Part of a small language model's weights.
Size: 24 layers, 4 heads of 32, MLP 512 tanh GELU, 5.09M parameters.
Training: a variant of Adam for these matrices, 5796 steps.
Each number is 128 + 24 x the weight over its row's rms, rounded and kept within 0 to 255. Layers, rows and columns count from 0. The size above them is the row's rms in percent of the matrix's.

# layer 6 MLP down (transposed), 512x128, rms 0.0338, rows 274-326, columns 0-63
size [121 105  90 117  86 107  78 110  94  96 103 111  95 106  70 103  85 116 133  83  95 107  80  65  82 113  62  83 114  98 132  93  92  79 110  99 101  94  84  95 108  93 117  96 105  85  84 126 172 128 105  89 118]
[[148 121 113 150 115 140 104  93 104 138 142 129 126 147 107 125 136  66 100 136 126 125  44 129 116 149 112 163 157 138 140  95 142 141 150 135  95 106 136 145 124  94 122 144 136 139 116  91 107 130 124 117 144 139 141  85 142 141 131 132 142 149  96 115]
 [113  95 120 162 121 118 140 151  61 142 114 113  69 142 177  94  66 132 101 128 122 131 116  99 129 131  93 111 153 141 111 127  99 129 120 118 167 135 164  90 115 142 146 123 102 162 119 144 134 145 136 129 101 116 143 131 107 128 147 118 163 171 100 128]
 [124 132 120 135 166 151 141 106 128 113 143 105 112 163  91 143 138 176 179 105 181  91  98 129 114 126 152 135 141 156 122 132 153 101 131 123 179 116 140 112 121 116 190 165 105 129 144  79 135 120 152 126 129 115 117 146 104 128 108 119 122 109 115 116]
 [180 116 107 118  71 155  94 114  99 112 143  96 148 136 136 123 114 139 131 142  80 137 117  95 100 163 136 127 113 137 159 130 168 137 160  95 138 163 163 128 109 132 116 160 140 147 141 119 136 130 116 134 133 121 118 103 148 121  96 171 124 162 111 161]
 [117  70 135 125 123 145 154 146 146 142 135 149 154 145 119 109 103 164 100 145 130 102 142 126 103 130 114  85 124 147 162 113 130 113 106  83 127 123 105 168  87 128 107  83 153 111 101 101 157 134 136 169 119 112 108 149 159 148 106 149 139 139 118 120]
 [171 107 120  87 168 152 114 139  88 106 143 117 114 108 120 119 129 112 130 111 142 104 107  61 121 149 196 124 153 168  92 160 111 113 121 154 162 147 123 119 109 154 141 157  71 108 101  98 139 134 138 133 106 136 112 124 138 135 109 121 111 181 107 105]
 [143 181 132 141 179 144 130 122 187 128 117 107 132 138 108 198 184 139 140 124 125 154 102 115 112 134 106 113 114 145 120 146 153 105 119 104 164 123 130 115 114 111  80 155 142  69 158 116 145 119 137 132 147 137 156 100 133 105 129 130 119 168 157 141]
 [118 165 122 138 151 117 114 100 161 119 167  96 139 156 137 149 115 133 102 123 150 113 138 134 141 121 123 143 166 126 183 151 124 138 135 137 124 117  81  94 150 168 123 142 153 141 111 133 128 104 120 109 129 122 154  88 106 126 112 123 156  88 109 130]
 [136 125 123 134 104 141 122 150 140 110 128 133 160 119 126 119 147 123 148 112 124 150 120 138 119 146 115 129 153  99 158 146 109 116 131 136 135 162 149 132 136  97 120 153 140 148 131 135 122  70 116 131 104  96 136 113 108  44  72 156 104 115 107 119]
 [145 152 127 145 166 144 104 144 104 115 133 101 136 147 167 127 160 110 103 150 116 130 133 131 120 142 105 123 107 143 138 139 172  80 170 142 148 134 108  98 120 122 129 123  73 141 108  93 129 145 117 121 177 127 120 116 154 157 121  99 133 150  99  79]
 [144 117 124  99 139 118 120 142 130 140  86  98 139 172 100 128  98 134 109 164 167 105 158 122 126 132 151 102  99 126 144 154 186 115  68 111 150 107 133 118 113 146 151  99  99  76 138 174 112  96 138 112 156 137 129 132 152 123 115 141  88 155 145 108]
 [125 115 137 115 128 146 128  98 117 132 113 132 127 111 111 164 100 124  85 154 140 143 107 126 158 116 138 133 123 135 116 109  93 123 180 154 124 145 144 136 107 153 136 160 174 122 144 116 129 128 159 104 142 161 123 148 118 155 140 102 110 156 127 140]
 [149 101 174 116 141 125 140 116 129 137 136  86 156 122 114 156 116 151 122 109 101 151 162 102 100 105 112 141 117 164 133 111 116 158 146 133 110 111 189 144 113 156 146 161 145 128 131 146 144 131 135 138 126  82 142 100 148 167 120  89 121 115 133  97]
 [ 98 135 147 124 115 114 134 134 121 129  84 119 131 167 117 122 151 152 143 162 125 121 144 117 147 115 136 151 126  89 136  86 123 116 116 106 112 108 139 150 109  79 107  78 158 164 127 140 121 124 133 174 114 102  65 147 101 123 135 136 159 156 113 126]
 [112  86 161 121  83 141  74 126 137 129 123 154  98 185  95 138 127 128  83 138 123 107 145 136 145 132 161 130 104 111 146 163 126 150 161  93 102 112 189 162 131 132 171 126 142 129 124 135 133  71 132 130 129 105 141 106 110 171 137 109 130 138  89 143]
 [150 147 133 140 129 114 108 127 121 102  86 137  95 130 116 138 158 144 102 129 133 139 139 117 105 111 124 141 104  79 123 111 102 118 148 107 146  71 157  81 158 112 154 107 139 116 121 154 114 167 145 126 140 126 117 126 121 141 156 119  93 195 180 105]
 [101 168 125  92 152 118 120 117  76 138 162 127 118 139 125 136 155 125 136 145 111  80 128 143 127 170 136 180 172 163 125 152 116 120  79 110 141 122 111 140 138 109 172 115 114 133 121 122 153 166 105 123 144 105 102 141 174 105 119 105 144 137 139 113]
 [133 164 106  92 128 134 149 107 113 156 104 158 138 155 130 151 162 107 108 138 119 115 156 117 123 126 161 132 124 165 124 155  73 146 148  89 117 113  96 183 132 133 113 131 148  84 160 137 131 152 130 116 161 150  98 141  70 176 127 141 122 108 124 151]
 [ 96 132 118 122 156 180 109 159 115 121 118 108 169 116 110 135 107  99 112  89  95 122 143  83 125 131 136  81 133 135 165 128 135 104 136 115  90 114 133 109 123 116 130 116 138 162 138 157 142  86 169 150 113  87 137 132 129 118  87 140 134 140 146 128]
 [ 83 139 102 128 114 157 114 129 141 133 130 135 153 145 159 146 179 133 135 125 117  84 105 147 123 116 132 114 108 107  97 182 113 106 130 106 151 137 112 123 134 138 120 134 142 124 106 146 126 160 150 113 138 143 161 113 154 164 110 101 137 109 145 153]
 [158  54 159 119 136 152 105 176  91 125 130  75 117 186  87 125  71 161 116 113 157 120  94  85 108 133 106 158 123 137 138 131 115 112 136 150 116 127 139 148 117  89  95 113 120 119 125 174  59 119 159 142 163 103 142 100  76 122 146 122 167 133 127 125]
 [112 168 146  84 131 120 127 104 149 109 138 169 131  79 113 170 114 143 118 145 138 119 142 134 111 125 152 146 121 138 114 157 112 109 135 194 137 152 110 122  90 163 144 164 132 102 169 131 138 161 103  96 124 136 102 133 112 134 119  93 165 148 150 174]
 [107 146 143 116 138 123 137 147 159 137 116 108 152 128 128 102 135  75 124 159 137  84 124 110 107 163 140 115 162  97 123 105 106 130 124 152  76 148  95 192 110 112 111 133 124 139 120 128 129 106 157 109 118 152 108  92 112 126 140 136 109  99 141 122]
 [ 79 106 133 129 133 117 127 163 175 117 126 108 132  89 144 140 107  96 124 156 164  70 134  92 111 114 124 139 168 103 133 180  80 153 116  95 145 129 140 153 121 135 148 134 134  43  96 170 156 120 114 121 108 109 157 119 144 156 134 110  98 116 121 110]
 [130 154  71 158 135 115 102 109 125 130 137 121 166 131 183 129 150 161 130 158  75 113 138 123 109 128 131 117  88 137 113 126  94 143 147 104 138 139 148 159 113 101  97 128 102 109  81 150 118 126 128 104 124 140 131 120  96 180 146 119 110 150 118 139]
 [148 158 154 131 113 131 146 119 100 146 124 109 122 159  83 123 118 132 161 110 161  86 112  80 158 134 150 162 135  98 105 155 140 141  99 113 138 130 109 121  90 152 112 119  86 131 127 115 115 120  92 135 141 158 167 128 123 114 128 103 125 144 103 139]
 [112 166 146 173 139 131 124  97 101 120 158 105 144 123 121 127 122 118 141 145 120 164 117 122 148 142  96 150 169 136 158 178 175 114 144 134 120 176 139 155  72 112 141 108 118 163 120 145  78 138 130  98 128 133 170 105 155 125 166 124 121  88 124  98]
 [138  88 119 138 104 131 116 109 126  95 120 111 124 129 159 101 145 135 136 142 175 148 136 142 113 106 108 121 103  78 124 136  96 116 132 152 151 129 166 102 186 115 107 141 137 147 121 150 108 136 119 129 141 149 182 147  63  66 127 151 140 125 144 142]
 [120 108 108 102 112 115 149 128 160 150 147 132 130  92 143 134 108 105 151 113 160 120 154 155 144 155  85 106 112 167 127 108 160 160  90  83 133 139 105 133 102 160 114 119 133  93 151 125 153 134 101 131 134 108 125 123  85 126 101  89 163 101 100 146]
 [117 148 175 133 118 120 150 107 114 105 112 134 149  97 134 110 121 141 131 153  85 134  83 132 158 121 159 136 206 103 132 158 159 161 160 106 142 163  98 105 100 167 136 124 122 114 140 163 162  75 135 116 123  83 136 134  98 156 122 122 139  93 132 120]
 [132 126 133 112 101 107 123  81 148  86 131 146 115 107 117 124 171 103 133 121 170 144 116 133 119 142 102 132 132 157 129 138  97 134  86  64 119 124 148  92 131 154 117 167 121  58 101  96 138  94 151 120 139 134 133  87  80 101  98  92 127 144 137 138]
 [117 132 103 104 133 163 114 113 104 136 155 113  99 147  98 152 143 174 135 131 170 114  80 121 151 136 129 103 109 133 134 148  93 125 162 161 103 123 134 131 159 147 115 115 131  91 115 100 165 126 163 152  97  97  79 101 117 165 127 112 102 155 138 105]
 [106 140  96 124 132 126 112 117 159 119  95 128 113 162 119 137 108 162 136 134 163  65 146 124 115 160 157 158 112  98 137 121 113 186  94 159 174 147 121 131  95  84 126 114 126  90  82 130 127 130 100 138 162 183 135 125 187 110 137 134 100  88 176 135]
 [ 71 116 126 147 105 120 130 129 126 120 134 110 129 106 164 125 132 175 113 148 123 106 182 112  90 135 122 135 179 109 113 151  99 136 169 132 118 150  83  87 115 144 125 102 121 110 135 164 102 116 156 126 105 141 140 133 131  65  82 147 154 159 151 122]
 [ 98 131 155 127 108  95 141  98 107 120 120 152 157 122 144 139 151 151 137 129 135  98 158 156 106 137 158 122 126 151 119 115 150 166 155 143 123 174 146 131 108 136  84 105 118  67  72 171 107 101 130 148 131 157 182 126  78 108 134  89 102 120 174 113]
 [148 155 148  98 149  92 122  86 128 142  94 128 112 112 134 151  93 123 114 126 114 104 116 125 125 120  89 119 125 175 111 142 162 140 130 161 154 118 136 115  66  90 111 121 117 140 125 148 141 175  99 100 124 137 122 100 113 118 103 111 106 130  98 136]
 [134 133 170 115 153 113 131 119 140 140 183 110 122 121 142 162 149 113 143 142  85 122 147 130 126 110 137 180 111 130 122 111  81 111 176 162 101 179 113 132 147 131 122 131 118 112 170 117 132 138 147  88 129  99  97 184 118 100 135 109 124 130 140 158]
 [161  93  69 164 170 139 128 117  94 152 155 143 163 137 109 155 124 130 137 149 142 125 102 114 157 175 121 120 121 151 108 143 122 103 121  99 100 102  94 188 134 133 128 114 131 150 137 109 123 102 133 126 107 118 137  85 174  74 142 167  94 125 177 110]
 [114 101 111 134 167  98 143 118 146 140 115 123 134 135  94 138  86 105 174 141 140 163 124 107 111 103 140 131 147 117 134 151 192 107 165 120  97  72 138 133 112 114 120 145  99 116 135 130 140 165 145 140 139 152 111  94 126 129 142 140  73 154 118 148]
 [107  85 152 103 157 153 129  76 148  33 133 152  97  99 116 144 120 151 135 125 103 131 127 159 128 104 133 170 123 122 103 159  79 167 151 114 110 142 132 144 107 155  85 109 118  95 115  75 135 146 147 132 125 112 111 159 155 118 167 106 142 134 136 141]
 [124 104 127  84 126 119  90 141  77 112 121 192 172 145  98 145 119  98 146  97 108 103 105 117 109 116 180  96 147 138 100 156 129 145 110 100  99 113 129  93 119 150 162 142 123 121  97  99 121 139 131 124 108 127 149 131 170 123 143 153  75 100 189 148]
 [127 140 159 154 141 156 119 122 162 119 126  85 109 111 125  98 119 130 115 135 177 152 129 142 125 105  39  79 138  91 136 127 103 102 130 147 113 166 129 141 113 135 155 160 135 146 117  89  85 144 129 150 129 154 137 132 165 121 144  93  86 113 151  94]
 [104 118 137 133 136 114 139 108 117 169 121 108 155 154 113 107 115 133 118 143 118 145  96 144 118 137  95 145 157 182 147 137 117 120 188 128 160  95  77 125 122  91 150 127 124 168 176 116 123 137 135 104 129  95 162 115  93 120 114 160 129 113 171 133]
 [105  81 109 146 156 105 107 120 133 155 148 115 118 152 164 112 112 135 157 140 153 100 146 121 133 143 110 162 173 133  83 101 160 118 124 139 136 118  93 130 101  82 134 139 144 143  93 107  99  98  86 134 151 132 166 113 109  81 139 149 138 114 126 120]
 [147 132 100 124 104 158 149  66 129  99 141 128 164  82 127 157  94 105 142 139 127 174 119 107 128 175  99 134 114 117 115 174 149 127 146 105 140 156 107 106 133 132 129 137 122  67  91 145 123 122 130 100 133 164 165 122 108 142  66 110 185 130 129 100]
 [128 149 125 117 115 138 105 142 122 115 180 102 137 140 130 108 111 133 111 119 107  80 189 114 142 119 122 150 109 172 131 122 150 103 106 115 151 166 145 130 100 125 107 104  98 165 107 121 116 145 116 168 157  93 127  77 136 143 161 131 127 139 132 118]
 [ 95 121 125 165 201 115 152 135  97 130 145 147  90  99 146 122 101 121 127 141 135 131 111 126 124 123  99 107 137 134 141 135 119 122 154 115 134 134 154  95 119 142 148 140 150 111 159 162 139 174 152 119 104 193 138 111 141 147 121 131 101 147  88 121]
 [149 109 123 135 122 150 145 159 106 109 101 146 138 133 116 147  75 133 118 145 170 124 116 129  90 138  87 107 142 130 129 106 133 148 129 134 107 158 114 166 155  94 174 152 139 146 144 130 172  99 120 112  92 115 132 142 129 122 102 111 138 134 100  88]
 [155 139  94 117 125 137 192 136 149 168 148  94 151 113 134 201 166 128 155 104 139 108 140 161 112 127 152  93 137  97 151  50 125 141 106 102 132 135 132 126 150 132 136 106 134 117 127  75 110 146 121 144 112 126 113 129  83 158 149 142 105 106  88  83]
 [124 175  74  76 114 135 101 162 179 164 127 110 148 139 134 133 147  83 139 121 120 125 147 159 148 112 134  80  79  72 110 130 120 111  87 164 124 111 182 134 123 144 139 109 131 152 107 125 172 114 129 148 174 125 139 127 152 185 130 106 109 111 150 123]
 [172  66 104 123 161 105 150  94 136 131 145 101 178 139 136 127 190 110 121 192 161 149 135 103 113 110 130 164 139 134 104 143 150 128 119 125  97 153 133 126 148 146 114 118 128 137 119 152 101 148 117 163 148  86 115 141 131 106 131 167 126 130 165  64]
 [160 119 106 132 159 137 158 121 131 104  87 126 197 119 122 125 133 111 118 108 115 116 144  92 136 114 128 144 151 114 170 153 130 115  97 140 121 113 107  89 110 163 133 142 124 105 121 164 161 140 142 136 108 178 129 100 133  52 128 128 111 136 131 125]
 [141 145 121 123 161 116 143 109 138 123 137  88 151 128 107 130 161  84 109 128 118 107 101 143  97 126 164  94 161 108 140 160 180 154 161 122 107 108 145 184 146 111 113  87 125 118 119 155 167 106 104 123 130 151 120 153 110 130 131 150 154 119 125 124]]
# layer 6 MLP up, 512x128, rms 0.0677, rows 275-326, columns 0-63
size [104  99 112  93 111  72 109  94 102 100 112  94  89  61 113 106 107 116  96 105 108  77  76  85 122  73 106 120  90 128  98 110  77  99  99 115 100  91 107 115  96 106  89  84 101 101 116 211 111 100  98 110]
[[124 104 153 115 156 163  96 136 159 160 134 154 165 113 138 162 161 132 135  97 113 155 115 120 110 104 135 103 105 137 152 112 155 147 138 116 128 114 104 153  99 105 140 134 106 129 152 165  81 113 138 139 126 163 154 159 148 188 122 150 133  73 114  99]
 [138 137 115 169 132 170 123 156 168 112 138 156 110 113 103 147 105 150 138 119 164 127 115 120 136  96 127 108 125 169 161 138 125 144  87 177 101 117 114 132 148 175  91 104 114 153 100 115 128 156 139 139  89 121 124  85 109 144 129 100 115 106 173 176]
 [109 150 141  98 146 131 104 149 141 114  98 163 119  94 137 107 135 143 138 112 141  76 163 105 132 139  77 102 117 175  92 131  93  94 112 162 165 140 145 155 102 160 139 110 143 187 119 147 114 119 143 130 148 140 150 104 143 123 142 114 106 110 118 165]
 [139 162 112 143 129 188 112 140 131 143 112 139 102 127 139 137 150 140 121  94 139 129 142 104 101  74  93 103 142 115 145 114 149 116 116 115 163 138 116 131 227 131 149 139 131 121 149 104 101 127 139 148 124 150 105 121 126 143 118  94 152 135 121 139]
 [132 121 148 106 154 160 102 171 116 125 145 140  64 115 118 154 114 124 143  83 144 132 128 159 128 114 151 116 132 123 107 141 116 131 126 170 147 126 100 130 124 140 110  93  98 151 131 105 159 137 162 129 131 120 148 111  82 165 108  99  76  84 146 112]
 [127  97 126  92 124  92  91 158  83 128 124 140  87  99 132 124  90  78 132 108 107  99 154 116 144 124 170 143 109 122 115  98 104 126 129 128  98 138 133 177 162 112 147 113  81 176 100 128 129 127  94 136 149 140  68 106  95 122 131 119 155  91 130 109]
 [ 99 132 116 119 115 108 135 164 106 161 103 158 117  66 133 130 127 118  91 156 118  77 129 129 130 138 132 159 166 148 130 141 161 101 109 195  77 145 107 122 196  97 182 104 113 142 137 173 145 155  89 133 125 115 105 164 109 133 131 151 108 134 148 162]
 [130 136 125 106 116 120 134 140 114 153 126 171 101 167  86 137 120 109 114 155 157 157 163 142 175  94 145 108 132 116 127 121 110 176 129 140 134  83 157 118 127 129 170 114  64 136 117 134 159 116 163 129 166 160 142 150 145 184 137 140 143 116 137 114]
 [125 157 167 144 171  97 111 140 127 156 120 133  98  86 102 113 146 105 146 137 109 132 124 163 136 103  94 109 117 125 166 170 117 119 179 152 146 122 140 146 143 133 138 117  93 129 197 153 123 132 155 167 101 126 153  86 119 124 121 127 127 128 115 108]
 [123 117 116 133 108 167 120  89 125 149 139 165 131 105 136 112 113 177 115  88 138 116 149 133 121 109  85 164 141 113 146 124 114 159 139 110 150 160 119 117 128 163 185  88 171 131 134 118  88 160 113 142 166 118 140 103  73 138 116 102 125 141 113 170]
 [115  79 153 155 135 118 121 184 156 175  89 175 126 102 101 133 136 105 101 151 149 105 155  75 111 125 122  77 133 148 132 130 117  94 129 139 162 166 125 133 156  92 103  97 136 157 170 145 135 103 125 103 157 136 115 118 161 118 128 159 124 114 148 139]
 [110 145 122 128 138 159  84 153 113 122 135 134 101  90 172 110 132  82 116 161 134  95 121 144 132 135 130 131 145 101 120 161 135 152 146 173 114 123  92 111 132  87 145 128 120 128 103 104 133 112 105 135 100 126 112 159  97  90 139 146 122 107 118 156]
 [132 169 150  84 175 118 124 108 139 105 147 151 118 131 128 153 123 158  85  86  98 105  74 134 138 112 114 101 170 134 131 169 114 108 153 180 124 137 135 162 123 158 123 123  82 117 156 141 118 135 137  94 101 133 136 109 152 110 124 132 100 117 157 113]
 [130 104 117 127 133 137 147 125 136 114 140 131 154 109 126 152 134 132 163 141 130 140 161 100  94 131 102 122 133 106 125 161 113 162 119 132 115 129 102 141 130 150 136 126 120 139 157 133 114 136  98 158 111 149 118 135 115 109 146 118  67  99 129 101]
 [120 108 126 159 141 156 102 144 165 155 162 115 119 128  81 125 169 143 119 132 113 111 146 132 104  93 120 123 128 136 136 147 109 119 145 161 181 119 140 142 126 110 151 136 139 126 150 189 132 132 119 120 153  98 121  94 141 113 100 130 121 118 108 131]
 [ 98 112 122 152 155 121 116 129  96 155 132 113 154 143 173 127 165 118 104 129 122 122 128 154 128  91 100 129 126 147 147 123 136  79 141 135 138 107 158 124 129 138 165 103  99 141 154 148 178 125 116 112 153 134 122 121 127 160 163 167 111  54 121  86]
 [113 165 123 159  93 120 112 175 184 133 135 130 159 157 128 133 127 118 147 109 167 130 116  91 141  88 150 125 139 139 147 142 129 112  94 100 108  91  78 102 152 128 147 142 110 119  90 136 130 193 114 140 135 105 115 145 137  96 135 126 109 176 108 130]
 [112 151 157 124 137 136 121 126  99 158 128 112  70 176 132 126 100 122 142 134 126 138 121 146 126 121 196 148 127 148 122 174 113 181 119 101 172 149 112 130 150 126 119 117 133 111 169 122 153 135 107 123 147 133  93 136  59 131 168 161 117 111 160 160]
 [ 96 137 151 145 128 123 134 139 102 117 144 122  74 136 144 139 112 158 129 160 103 122 137  92 117 107  85 134 110 124 109 145 129 149 139 152 118 104 150 141 146 173  91 121 115  83 167 138 114 120 112 150 139 129 116 128 133 136 122 152 129 135 150 165]
 [104 170 104 145 148 165 148 131 139 133 133 127 111 139 135 139 156 158 111 102 128 148 138 101 153 109  98 108 159 147 132 124  91  75 129 134 121  89  66 158 140 112 139 148 153 100 143 172 117 112 114 139 116 170 141 115 112 188 126 117 121 149 144 144]
 [113 113 176 158 155 121 125 154 176 137 135 160  84 135 146 144  86 143 128  65 116 108 125 142 160 113 137  90 122 136 133 136  81 180 120 151 123 106 141 122 171  90 121 116 132 112 138 168 123 140 142 157 101 128 153 152 143 133 145 112  98 110 188  92]
 [148  93  81 136 160 140 100 100 115 133 150 110 102 109 124 130  99 121 124  96 136 132 162 130 159 117 154 137 106 144 175 119 161 148 114 118 168  90 143 100 133 153 172 109  82 120 167 131  75 148 146 149 133 124 119 141 125 129 144 120 112 170  78 145]
 [147 155 116 138 163  97  67  93 127 140 128 176 135 138 146 120 120 154 156 137 112 110  91 121 157 147 102 102 121 127 119 106 220 183 136 118 183 128  95 139 133 121 136 120 111 163 163 100 124 157 124 124 122 136 145 155 118 113 133  96 151 130 151 133]
 [109  94 169 162 138 161 123 153 177 146  84 119 123 147 143 101  91 103 118 151 119  98 124 132  99 116 173  96 137 140 134 132  93 134 112 131 109 101 151 109 109 155 132 146 120  98 173 163 148 145 125 105 109 108 143 135 141 121 119 158 120 123 167  58]
 [ 67 138 152 104 128 103 100 154 145 151 136 109 105 109 152 128  97 105 147 152 121 134 162 154 104 120 108 109 141  82 152 131 121 117 142 148 222 124 133 143 131 135 141 147 139 161 136 118 146 118  90 137 117 174 120 150 121  91 167 123 114  98 148 173]
 [169 124 137 135 146 126 126 117 129 158 117 111 112 144  93 116 144 113  77  99 170 130  90 100 160 139 111 123 102 170 116 151 145 172 130 158 155  99 157 151 145 173 107 158  95  87 178 129 142 149 105 146 106 153 129 119 108 153 148 151  75 120 129 138]
 [114 144 147 164 116 119 106 118 168 132 147 166 107 127 153 144 119  98 172 125 135 131 137 139 145 113 119 145  97 133 136 130 104 121 154 120 175 140 143 148 136 134 107 142 138 163 117  93 109 126 108 115 146  69  86 134 140 162 118 132 148 132 144 132]
 [141 171 120 103 137 110 115 110 152 148 104 136 128 121 108 168 137  90 109 106 171 138 121 136 152 118  78 149 114 152 134 135 163 127 122 108 136 134 147 137 132 134 130 114 146 111  99 131 105 140 122 114 142 158 113 139 145 167 156 144 101 131 141 132]
 [128 126 148 107 156 121  96 120 164 167 151 123  86 129 105 120  91 116 122  96 151 110 130 146 119 114 139 137 112 157  59 115 138 100  87 155 132  75 106 124 159 104 116 120 141 154 153 122 101 139 138 133  91 133  94 127 159  93 147  68 102 122 148 145]
 [122 181 161 120 102 145  98 110 148 119 139 128 116 120  95 142 115  89 120 133 167 127  90 116 139 111  93 117 106 155 126 163 137 136 181 148  88 105 147 127 141 109 127 112 128 125 142  99  97 133 123 132 132 186 128 118 125 179 144 137 119 141 142 142]
 [ 81 144 126 180 150 112 132 140 156 162 112 157 137 109 100 104 175 106 129 130 109 123 162 152 130 133 127 115 134 137 175 128 145 104 124 174 129 104 123 129 123 105 162 134 155 189 161 161 119 165  82 129 135 167 178 122 180 129 134 110 128 100 112 136]
 [105 166 114 159 118 111 141 133 156 132 135 178 135 110 135 127 128 152 131 102 109 129 129 114 136 119 128 142 111  86 125 152  79 131 112 124 194 116 101 125 121 160 147 129 145 133 117 125 123 177 162 121 131 107 112 106  70 126 124 127  89  99 193  98]
 [147 150  94 134 173 166 108 127 132 111 100 132 128 160 130 173 105  68  96 105  90 125  97 104 157 153 100 142  96 110 153  96 148 111 108  85 144 122 111 150 105 175 140 135  95 139 153  79 119 148 108 150 178 137 146 108 142 172 137  90 108 121 120 139]
 [120 115 153 157 145 141 102 164 140  96  75 135 115 126 175 157 108  88  95 142 135 136 140  74 124 104 144 103 139 130 157 140 186 170 126 117 142 100 103 129 133 155 143 147 128 107 130 144  96 121 106 107 117 168 113 144 145 138 137 161 146 148  98 156]
 [113 160 138 164 130 133 104 137 125 131 109 146 102 167 119 113 158 110 121 128 164 114  97 126 120 133 147 140 128  92 151 166  99 113 116 186  94 149 110 131 174  91 126 135 157 132 121 130 153 111 169 143 109 143  62 133  94 126 120 112  87 104 141 144]
 [139 128  95 158 168 139 112 152  89 119 128 145 121  70 103 130 166 118  94 134 133  99 118 134 139  98 103 135 124 137 150 131 133 115 128 132  83 100 149 155 150 127 156  97 113 106 152 126 101  86 100 159 131 122 161 137 126 146 123 154  83 141 113 145]
 [139 156 166 139 102 138 124 164 167 104 134 127 150 140  51 146  93 152 101  63 118 109 141 112 127 123 123 126 130 110 151 125 163 168 123 142 116 167 114 136 103 111 102  73 118 111 112 130 104 169  82 119 146 154 171 113 119 131 153 127 130 119 127 136]
 [127 137 124 144 140 117 126 123 118 122 124 166 107 131 134 130 168 140 117  70 111  39 154 112 130 139 136 145  58 112 122 140 105 140 159 131 102 148 146 143 152 151 131 105 153 136 135 143 130  96 113 119 118 103 143 173 105 121 101 113 120 123 121 129]
 [113 126 117 151 151 103 128 116 115 139 100 144 134 155  94 159 129 116 136 156 125 128 164 140 146 132 104 100 115 112 113 142 152 110 171 151 162 144  88 151 118 119 159 149 122 124  96 137  67 187 125 104 181 152 156 112 146 119 105  91 123 124 116 165]
 [113 102 135 148 122 128 101 149 129  95  86 147 111 124 109 152  73 145 140  84 174 120 171 127 132 103 119  82 137  77 113 152 152 169 114 170 123 118 152 132 150 137 145 117 113 115 117 107 129 137 163 183 153 152 143 124  79 165 121 108  99 140 132 114]
 [119 124 137 117 142 118 142 156 146 101 116 118  92 113 124 104 161  79 131 122 168 120 112  94 155 106  91 146  90 144 127 161 117 156 131 179 123  97 127 123  72 151 113 111 110 121 167 191 129 156 154 121 112 125  98 128  84 172 134 108 117 118 181 122]
 [122 169 129  98 143  73 136 140  98 141 111 118 109 121 158 150 135 104 127  80 113 102 143 131 111 136  65 106 143 123  95 107 109 132 171 161 130 123 157 139 129 128 132 119 124 138 147 178 120 159 131 141 134 106 150 152 141 190 166 139  78 103 132 141]
 [121 139 122 174 143 114 116 170 118 127 103 133 125 143 149 150 108 124 117  62  72 151  89  94 129  91 124 115 136 107 159 120 146 169 102  90 160 130 175 161 125 171 120 107 112 133 113 170 120 122 129  81 138 123 148 157 153 127 112 170 119 155 153 141]
 [131 126 146 114 157  90 132 136 101 134  87 132 105 143 105 145 162 199 151 107 166 132 147 122 154 182 149 153 129 124 133 117 129 179 103 178 124 126 140 150 161  93 126 134  98 133 146 126 139 107 115 172 134 140  97 134 152 113 153 144  93 122 116 139]
 [112 117 115 140 148 116 109 120 118 127 124 189  95 136 149 153 132 103  95 119 149 107 144 123 112 150  73 134 109 154  98 128 120  67 128 162 126 125  84 156 176 166 140 102 109 136 133 150 169 133 129 148 148 169 153 107 138 125 117 139 122 135 133 116]
 [105 107 161 138 155 114 128 107 146 143 144 159 129 117 154 113 142 105 139 133 148 122 121  91 139 106 130 148  96 120  90 139 141 146 149 165 127 148 156 117 142  92 133 163 126  77 126 106 122 114  82 133  80 134 127 121  94 133 118 141 168  84 145 128]
 [116 133 166 112 159 120 126 161 120 131 131 155  75 105 123 133 136 160 156 102 185 124 111 109 146 155  82  99 111  55 136 138 121 152 144 131 100 151 128 130 155 168 138 124 144 121 100 100  74 123 137 144  98 143 149 125  79 143 135 101  75 130 141 139]
 [138 146 148 133 138 115 134 103 165 155 130 106 119  89 155 169 158 123 139  88 140 103 175 133 128 138 133 122 140 112 109 119 158 131 126 101 139 121 109 133 150 125 162 127 145 113 143  96  99 152 109 157  88 156 111 182  98 158 150  92  99 114  97  99]
 [ 91 123 159 140 103 149 119 149 158 127 107 126 182 127 180 139 162 185 125 117  81 132 156 114 102  99 127 150  98 184 105 132 114 141 166 120 144 137  89 146 126 121 148 128 160 124 130 155 135 192 157 108 146 139  78 151 137 118 119 103 140 134 145 130]
 [144 142 109 120 156 124 110  78  92 103 128 115 105 120  95 121  84 151 100  73 137 113 183 125 134 132 113 137 178 125 102 146 149 134 131 156 172 140 174 155 131 178 173 125 133 130 142  95  99  96 123 144 124 133 140 110 124 100 145 159  99 138 153 119]
 [115 123 132  83 119 158 113 149 136 125 177 125  75 148 121 161 104  83 149  93 122 128 166 165 137 122 129 130 146  85 127 139 107 115 149 109 108 146 186 110 137 124 138 140 101 138 133 127  95 159  88 146 134 154  91 147 105 181  85 110  98 139 139 115]
 [105 154 160 167 102 102 121 143 148 154 118 125 102 129 109 149 151 100 140 116 119  96 140 177 115  73  96 135 114  63  91 166 169 118 158 141 132  98 124 140 172 136 139 132 131 166  93 127 135 128 140 138 164 109  79 167 119 124 120 121 156 113 141 156]]